Each number is 500 + 50 x the weight over its row's rms, rounded and kept within 0 to 999. Layers, rows and columns count from 0. Numbers have three digits each. The size before them is the row's rms in percent of the matrix's.

# layer 3 MLP up, 256x96, rms 0.477, rows 136-158, columns 0-95
105:425465418476568530481505489385534481592538559542483523560519582464524529564456464558565503481458470498465520446495406526568472462431548438472478537440603519432554507473431542502553482583602463540466512480569554470430496606576456454459486426507547592516470505526522518479483542475403472528
104:511489385460486417501589474450524572581522519611580451499529508393526474521400569543389574498546481587376507404499419431522497544503496419470478542440473469516506477480453488540487562462545476542446502490487493445459501502528476448564472492510481556482539534452527449486509475514420456418
099:472515406469441422492531530415500526533533543492432533517648477522538495460492494539473423490392415500521486512510478469577582480478432505482472547467553479469571423548593483528533554461524431515530473434539503452468465489571458563512529499495422482472549501556467464563527644478442600568
113:489475480506572547442474495459461466447488516540531453499516413570455340471550489446477457521457410392543515479408554561456462514494458520593490422479546550408495474499499535546570522527527538443615515492550498464488507442646489536471501467393469504477551501469521464554539521485581521480
104:477567463462511491584467485462478554492471587512573549492526491568533426393516491613531475431545466469435427501453517505574452427463509404468489561484489480505421442444610417401469480490555532528494414574514500453508470448471487543584443478521531457526562476517506494512438546604527418476
097:396425558490563563544445505438504421482504441501445536505566421554562470529535515445458440520463406526445571480577494414449523562636414510425440516512508521502476471486539426500417490474453457486495477445491459534482521494454479366530560512507512467489503428465448542501503498524449491375
092:558378463487485454491417494541558534477488462543626589508542503546451457532489532503478413470519493448476535508444471569519569528457534509485567435414559472548497547535557565491443564408594572532497456516504561517449486487553503553559443432483469530403508539470575490564464454430541589454
088:553482530553438476477529362489532579441579368546499498595404578467504559504490506544392519461542447547508544467551473444490513447492538553588525460476451486480468450495517419569576535461527452514550427492557527475540479583425475440486511545600548500436493513485447553515521460488548493449
098:507509512472535486506492561494431397522521543455503491436434468521440593471367555538533502396571516536450466491442531555447518494500575482435441466479469379500516533540465587507483447477504530480483415506492435597514525499425381409552396487506475455429496494585511489536506494467456540554
100:532500542501507525461553529520574454438617493425511550410541520543495498537555636506561524423527483460512547354509519433546519408479516452464574435479486578503530502481515517531433498412573424512459587457544563518502597530436516481525530544523485535503575574473466590481474496471474472531
104:485547465389499453428488477452451469529446490446467569457527469476442473435526540547543490474393519479471507488525412452563525499439539543401555495513501432537608497502538596490511567538485483525493560516560433518518504524525492518494528457495371562372517476535565468487491491473525667556
101:509535421327471504484471488486543415593579408459404439437528509498474429444409530507491565517479434452441485540458485526448556511505423509492520548502500614481438525567513476489453470468513479455511447513521625460453503533461486482468466537532510527425476509491574528471491503555605582489
099:418490481513458436469430455517436538556517441533545562484422560563450435462535533522594432484438574525506501480535489355508489540476505552541491524589442535567468531494483438574500484542416465654463514441483538592405452507521526527522411533520522522538505544474538477558553487525474469564
091:399477419552519543597490478503539458408488555594474588454509416537403573518494437525593533501486466387552541452475541464532538571493484568514524541438566454449478535504482464421459566523501531564475532533537492459550530502408537559518515507537469499541467517409428482477518587524396512501
106:442493573582474578505501528492470495437512486526483464481528489535494543514512441525416558465443426487513478494485537626543475511470462548536576490528445556395397514467575488507540498427445443431448363561542515511434566536506393489545568497513476574511449514454495569544468537494527604420
095:443494555497521564460419545467559536541500551483558358485559498505528589563451436498519506425501539515480570456532478476542541529510483595485439578674492513479445508558513425531535503544486560512472509478531574566381602522518486396524519495506424485513444471501464535505472478508446537452
097:590488467552506558510533463542482468429532512490479525545470457552537554589554418407481550441517523487449508499486520459517569478560406481518523522483446505381541481461493501416547482528618430478569526513430501521483601519434437583566504519542522556440547386480478534449379469500494504429
100:463501441562552525538509509599543626494504514527438514485446493546499576534483426590489506468562439419550546488425526536582483451514465495462457463518461542487387564488468399576490555574464517512445513330441596477479479534467480496520512462511543461534529433467540478525535485513436468570
100:511583431507560479421476437499419545439427500524392494491537500425470500499574475540540525548532472411470418508487506497512576519568532519466580494509530426534541483474471533573576468528438559433547573450451534483560475554533447528364533425595540476474555500475403484493444537469586490495
092:457538494489547576599506451480462516527480582467488401503501490417524587443606530427488495472509510475455588489415458486425488493511535529520500455449548545506497467493452592461449525457470546470459514555616429484429527498560497503491490400417523490375485526443550594542424484534581511535
107:444502443451425488552502519513553570459504516450453532470527591507589444446534494522433498482461454501506549547453434543518558375455495530521426502528469481499564559491632457445488487611476519459447510562554518534603556464584514451423548464469528561527474503478386598509469490426482547512
090:453517486558505497403524488606580502532503582482449540429473491596478471452513566553465535515629476461491386548470432450502459542534472486506444530454440565534511555452393512507527440382508572482560554454530545499531499502512513406428511515494493495546494453440577427442578517533524496561
101:511476457523477496500536456574464411497526469476433457451522552541449540415468469466498480486403467378464479529532541523574473492458508449534445512508475419476661475415533535526518547525496492427466515593391446488484442481373509476507528565500533594470565556455543427489515488442531443460
# layer 3 MLP down (transposed), 256x96, rms 0.41, rows 136-158, columns 0-95
102:475479397529610524523497535449529572559514399516364453398439505504537557493436556549501554520495503547408447544481466546574486514470575523467426453509563481565443508583431535520470479465450468492532463481516461501525600471565542517538469470472491539398449501490530485622447469512475454456
101:452568570483539516502509556475463487509548490499447441435512512569525385571574502392600586584531520527565497480599477594546419500548487510516505536507512586519421540484465493434546487634512515511519554470510466570487472547524499550501539459376466518541452496471425526481498483427544432477
100:520573417477459447528447623476543368481504573395443446506464506570560480465509515495597461556487521421550446508473568514548593457490460451466477539447538545543465480554518552565509557530535445544561425476428449497514555576544477552458530450509474447547575494446539454451512531551508572477
103:554541482452533531482503476475460532544505505564480481444475475503448459600511491514519473474605455512554462494437487536570452495519568528482517452538484521449506430557400427451462461533395466602452554413581530603568517483596553497484530447471533434411411457468555556456480474439539421566
101:501513471453520513408449524460455559542513435503484545428521473580424559554537522552597499489480527612444532537588476446491482509499442561521413532584503535476602495563504494406503489511458516493617525483468563570515508555539496425433477508579601476374506427544480497533460473470471448480
096:534514612429551417457364526524483563539532530594534548474439500410422434437518519524457398510545466507533461461474481424514568512461432552429493501628528429537494478518521479459475493431460470466455468444434493480528516438497493502419437467476451466478575514576534489496484601545481521455
096:586542384591489506464439422445522553508527490496506430548437432480469516456460485450494561517499450474606507470542474458456488514475486535551501581440424435432485432456584515458507461595500486446583465519524590524469485454598546395433516519445545460588498493542520515542521580491413497499
093:489482487453532479566469571482501454538467531520464461375433429488522528462483465512503495557502498466550564484543461499488411556418563457550483506472608560500483518557547599478528484520635615489533496539472545538463545480504543458510480416458483421444515409452476496539436391410539590487
099:533485470505501481515507492569494438429461562503482493591465449530481492446590460548527445469465578530528585451488565500523521473437548437590489500483553390363522468434510550456508462451552584432467428505473535453489563427503469514595492543508491532516500421521388440396488556482553517431
100:524543540511488476525512472550552563434483473492484473509531481551567451587584491435621549416528525498608540496501437586512531514556488533526485489504550440502552580457521565510544567520536578513431461481463452520489467422479492473574616575448499515400527573481410487486580489501458420408
098:541474405470449444499454457410480566552448516598559453495466448428518488516580553556477481502499463586455534475466496488591512556554479487509471418471453556432473611618461435435487451461496378557436526445480540465515497487558562433497496498534585452417489566474508545449498536485542496473
097:483420554451562553434485508491446446509522446478492529538509384536443486573459497457474457580565498437456450502449501495538376471563487531465590559532495506557496429450461514578473514495507411526475481516517445499581445510547493446425452400537510559453424522444570436524550488521455638475
102:466514407554519485537453516548512441472513456488463484498584573439417485529532454520466586457436497486479522524494553402552526486527557485465582451532541446589577440568604473570490541532487517506484550486579475506465456520451523442513418445518612502463367462490554398479578500507509540572
099:542555533512595485529524516383561535537514444569559448413547454566451432413471549512451504398407503536497508473468512498495554575508466434430533520520376526559497520554428513397448455496549515514543538440484464526458591557537516437492474466534487498573474567527555467457502577552536511435
100:552464556461478505530484333552491517531440457479596507559560510426440577480526449455494467406514501442519548446460545455440527479471527502499502459490485467522576544457448498490487492491492497577511562540507539453542481479467531556463406608600465492375568508500524461401520514539384442491
089:498480480427538463496444540530448445503437430538537590539478423514518512559478477495427511501558538538493511421442493486528494425612505519574523479542492426500531454483499481581509512565461429522383523473533396499668473489528448456515456455550526490501497505591550537447627495580517561503
104:525524565535491400471493551530510521420492457453496446379499448509484459491591529477492561538537473481562475478543409527430472489504559511504509578449425553526511499426512505504504488572498490461437476497524517519423502603530429490577465654439475435593538513409579448455579488533420518531
101:482419396628532508508448498498456566490503534505424600452452565468496481530500476517460523428557488516535553515463515569450509473487496510478407525621435510515597552470536473501472602558511466534536641555529532470566504466553531597458474517570494468437511528530423427532494495470468461570
102:524517494555470551520536461430460520507612510502485426424548535538469533504485494471604542502534473485443553475584457553501497492556449450553492458544480540362528387449479514480527459483513583505462546436494520604499600574469412474576472451411413483541440472475481514413509471434478434528
094:552490540489431489535535496478550507491492449442562461532378479531440426492500418497474531543484528439545553434518544476494514536522553493470471559495459576362533448532475514462540508451611467476411506516523432531567546463545552518507558576435526437629510455551412481444535469382460554485
105:617518490482542444520452610493433525463542559500520590550461440527440637554435448479552483470543560461488475487508508491502449478509542505533530436523405532422499382519469456533569546497475487576552508519525483503528530458521383518491593409448516454411495467501529473400500476481432514554
091:454548526608516471493496492459490531535570474459518520479479518552498477417533498423411567489541488494520404524516436580441439575531538613479505572479588548507547512438415493498446523472500474491346534479517389470532425551482488550471501492498496506444549575434443461584580538504482560449
101:436417460526589508457524499503523541482543428543509474606594580518494554436514572475475459556437464539411423542502514510484509466488505533482455492437441464611446565518584532518515466432493459420444507537539510493482448436418494528544554443516478573640428556416494510522506570531492536460
# layer 3 MLP gate, 256x96, rms 0.493, rows 137-158, columns 0-95
102:465565569507496471434545540535488454385443530450550554552483464539426504431476443393474458585511461534504533468533497356526480463446481507452534471498481500494525513601509558507509524535565559501541466551516489426536477377485561403481539522579550456527462567484530502473546440476531639506
093:499513495430452565426458473571511484447613548588522461524421497487499481492482441555510431416523601576473579452423500455507500423598549459537521500613493472580454457497534505430463495474463455541454492391470545526458538514445528455505438573495512512584480549552514447477513499451404485435
117:544570480481526423541490464544569442573516566433409486529421432486492473542423502428556577447551492544525495496416480537588459485543465423453542495453513501504579543519503483524435563491531497493477527476506516589495445511439522514474497425442496566409474402465411467599563382445457463497
109:533449494633491529476508512481510442505544599519501544485446446517544517559480599525526488455475539408547517573414562534495576461509516407494481567588493517437566454496463556534488532483494591462448472494459494519438516551637450451461501380476521478464505559528503442529589403455456474529
106:590522423572475446522609531444489459564484471416521492503574506503535569575413543456513524447582496434388486485396511577486510532485536438475502437475428562477467444518477498530520561504480497554442506488537477464560482488484421454507412479520502546589551471436535449392575515502491396496
096:532466612468414519436530534520460441452490574555488519501424456492493467449496478440500495519572484511506634446562507568429356505502476536572510530473476551471465379468531561412489487487486497509500517515479509444428500536584546491468544476506449381487482551564501460503594499502508444386
092:456512583462456460439554466480479463554543561589501459553535534539506533568386517426477501586576624499573470526563416515525449496526439549485503512502436548465528499500481480419433518467555420550530446447463556511488471598581430473497516471471456438460449498446479534536412462494617473486
108:465472565529470542484469373568454453504424490518551382478550511613499468480571464445593504529400496547586509510498475565469471528472452431481603546481443542488510505561506426514527546514541535566556509575582494537493526525456507458602460494541537506485417482485424461464604498503546548445
092:556539442531434465536523413519514486458478457497444498472526453527471480381619516468517522453467509466437568506528541483500598385581486483535590525525461508404538510521431499579512512458506427446383533497493483513478556559497623474487469503455525533447483494465400580552480566469482453580
102:512505420494475415466572507517506536527548438426526563575465415509531545543488577489458498490601527463481649500430520465453416539532581479470538484506405503510489468417457506573611490476419494469443545454548475511510457568491500514532546379532430491472453455489533414484408493518468495526
096:536486442499569465520550492429506500508473488446464523495483476552516468481503549502518327536543549466575503484490455447568477535618483439491588490514503519551487449510457373523418538549556546446638450471434467352545476586495500510474537523460557485409451521527500464486524489536501535526
107:498574515462497489579519491601552486538407613510508408507464470446548514610463577521528572477551442440582466515464421508478495541526483533479527482441450548438545444570548549519445529607482509536533499585497554485486536558570466550541414491495445408599469438461498539449506487531434493472
095:522517539517547485498486546523505476450551500544556440481429503524566494523555563443482570618478526521507567510575529453508537479564585483587539505513521516487478471480457419533475485483557464545461392493387559519486582484437584541408421450446531455523391497545564451480462461524609486602
098:500548541512554470566519411538443461492512530389518477525516476459514497437600508533468516419504477459520443569453535616491568509516490508502577488423437502492488442490538477421544451564488417580463492575547619562544429485486557516385485470461415497501490479474587484392537441553511507530
095:613500478518418418593442502579457503610525488520594488613576518504519503542431473536472586450483523518527544498469483478579490551491452440429533445452565570559505525499491604597508506469444534482521529467471399564598548483439497467505547488525504465511505494585482527505509515578450476561
100:460582531502440572516537437414482474485565619550502588539518476528544521511495573465573411488474490454407411559494572515542549552517517496436457477483536383465512471473490477533516493588463507508570443554396451478435495421452544523506576384552482539512474504458494552564498554446485541523
104:451510589459502497523524539523549550561502486443551533506486639493577387547395455436538552522471536552490570583476501531519594493450556513471521472495566516477461482559516558529506574486528485505481508409467400525617487506461499461436515554501418507526423510492499462450486408593481457413
097:531384559539380452504517582474499484543560536509492537624436502533478422536533543529411488501532457538403451501471556518532592522554533491412532502484513512603450501527525473588504460517589481452443450526447546533546507537573464489551564511552522514519503551483586404494578530498574507449
093:529460402480485446528446585623568469516519481414466495503422481501544561496449498382485555504495511567541572498435535526516541536520606561451521476472488476477517534479491497507555589423561489468456439455532490551591553430489485523476592481474522362505495476567504611499476450453456558489
103:528595502582497566478544455494560490485436483562541435523571393508466471482516488516534515471436516483488503568581506476537472520609492538481493559487446532413511432545524498521346478546508546522550509441453455418448400410480512464496526391495424523510487530493406426450502528554478542417
091:561448437467499662488468466506522553508513549547507510577552498445491441456475511566524484507487543462538523572514482552475469485605498495613510538523502491569553497593540574443554523544492488483487528484457475647468465520493533443394515458588425475543545535500462463400516526502480590588
104:550530444528515512426489460441470470388495510538406472576403459619534450543493428485507409490481549432539552546473477441487565483492494473486507567515423417495605477495458471427494535608617475495509469450487452425487530473490439487406464552506470503549491442452478535588557483470543506540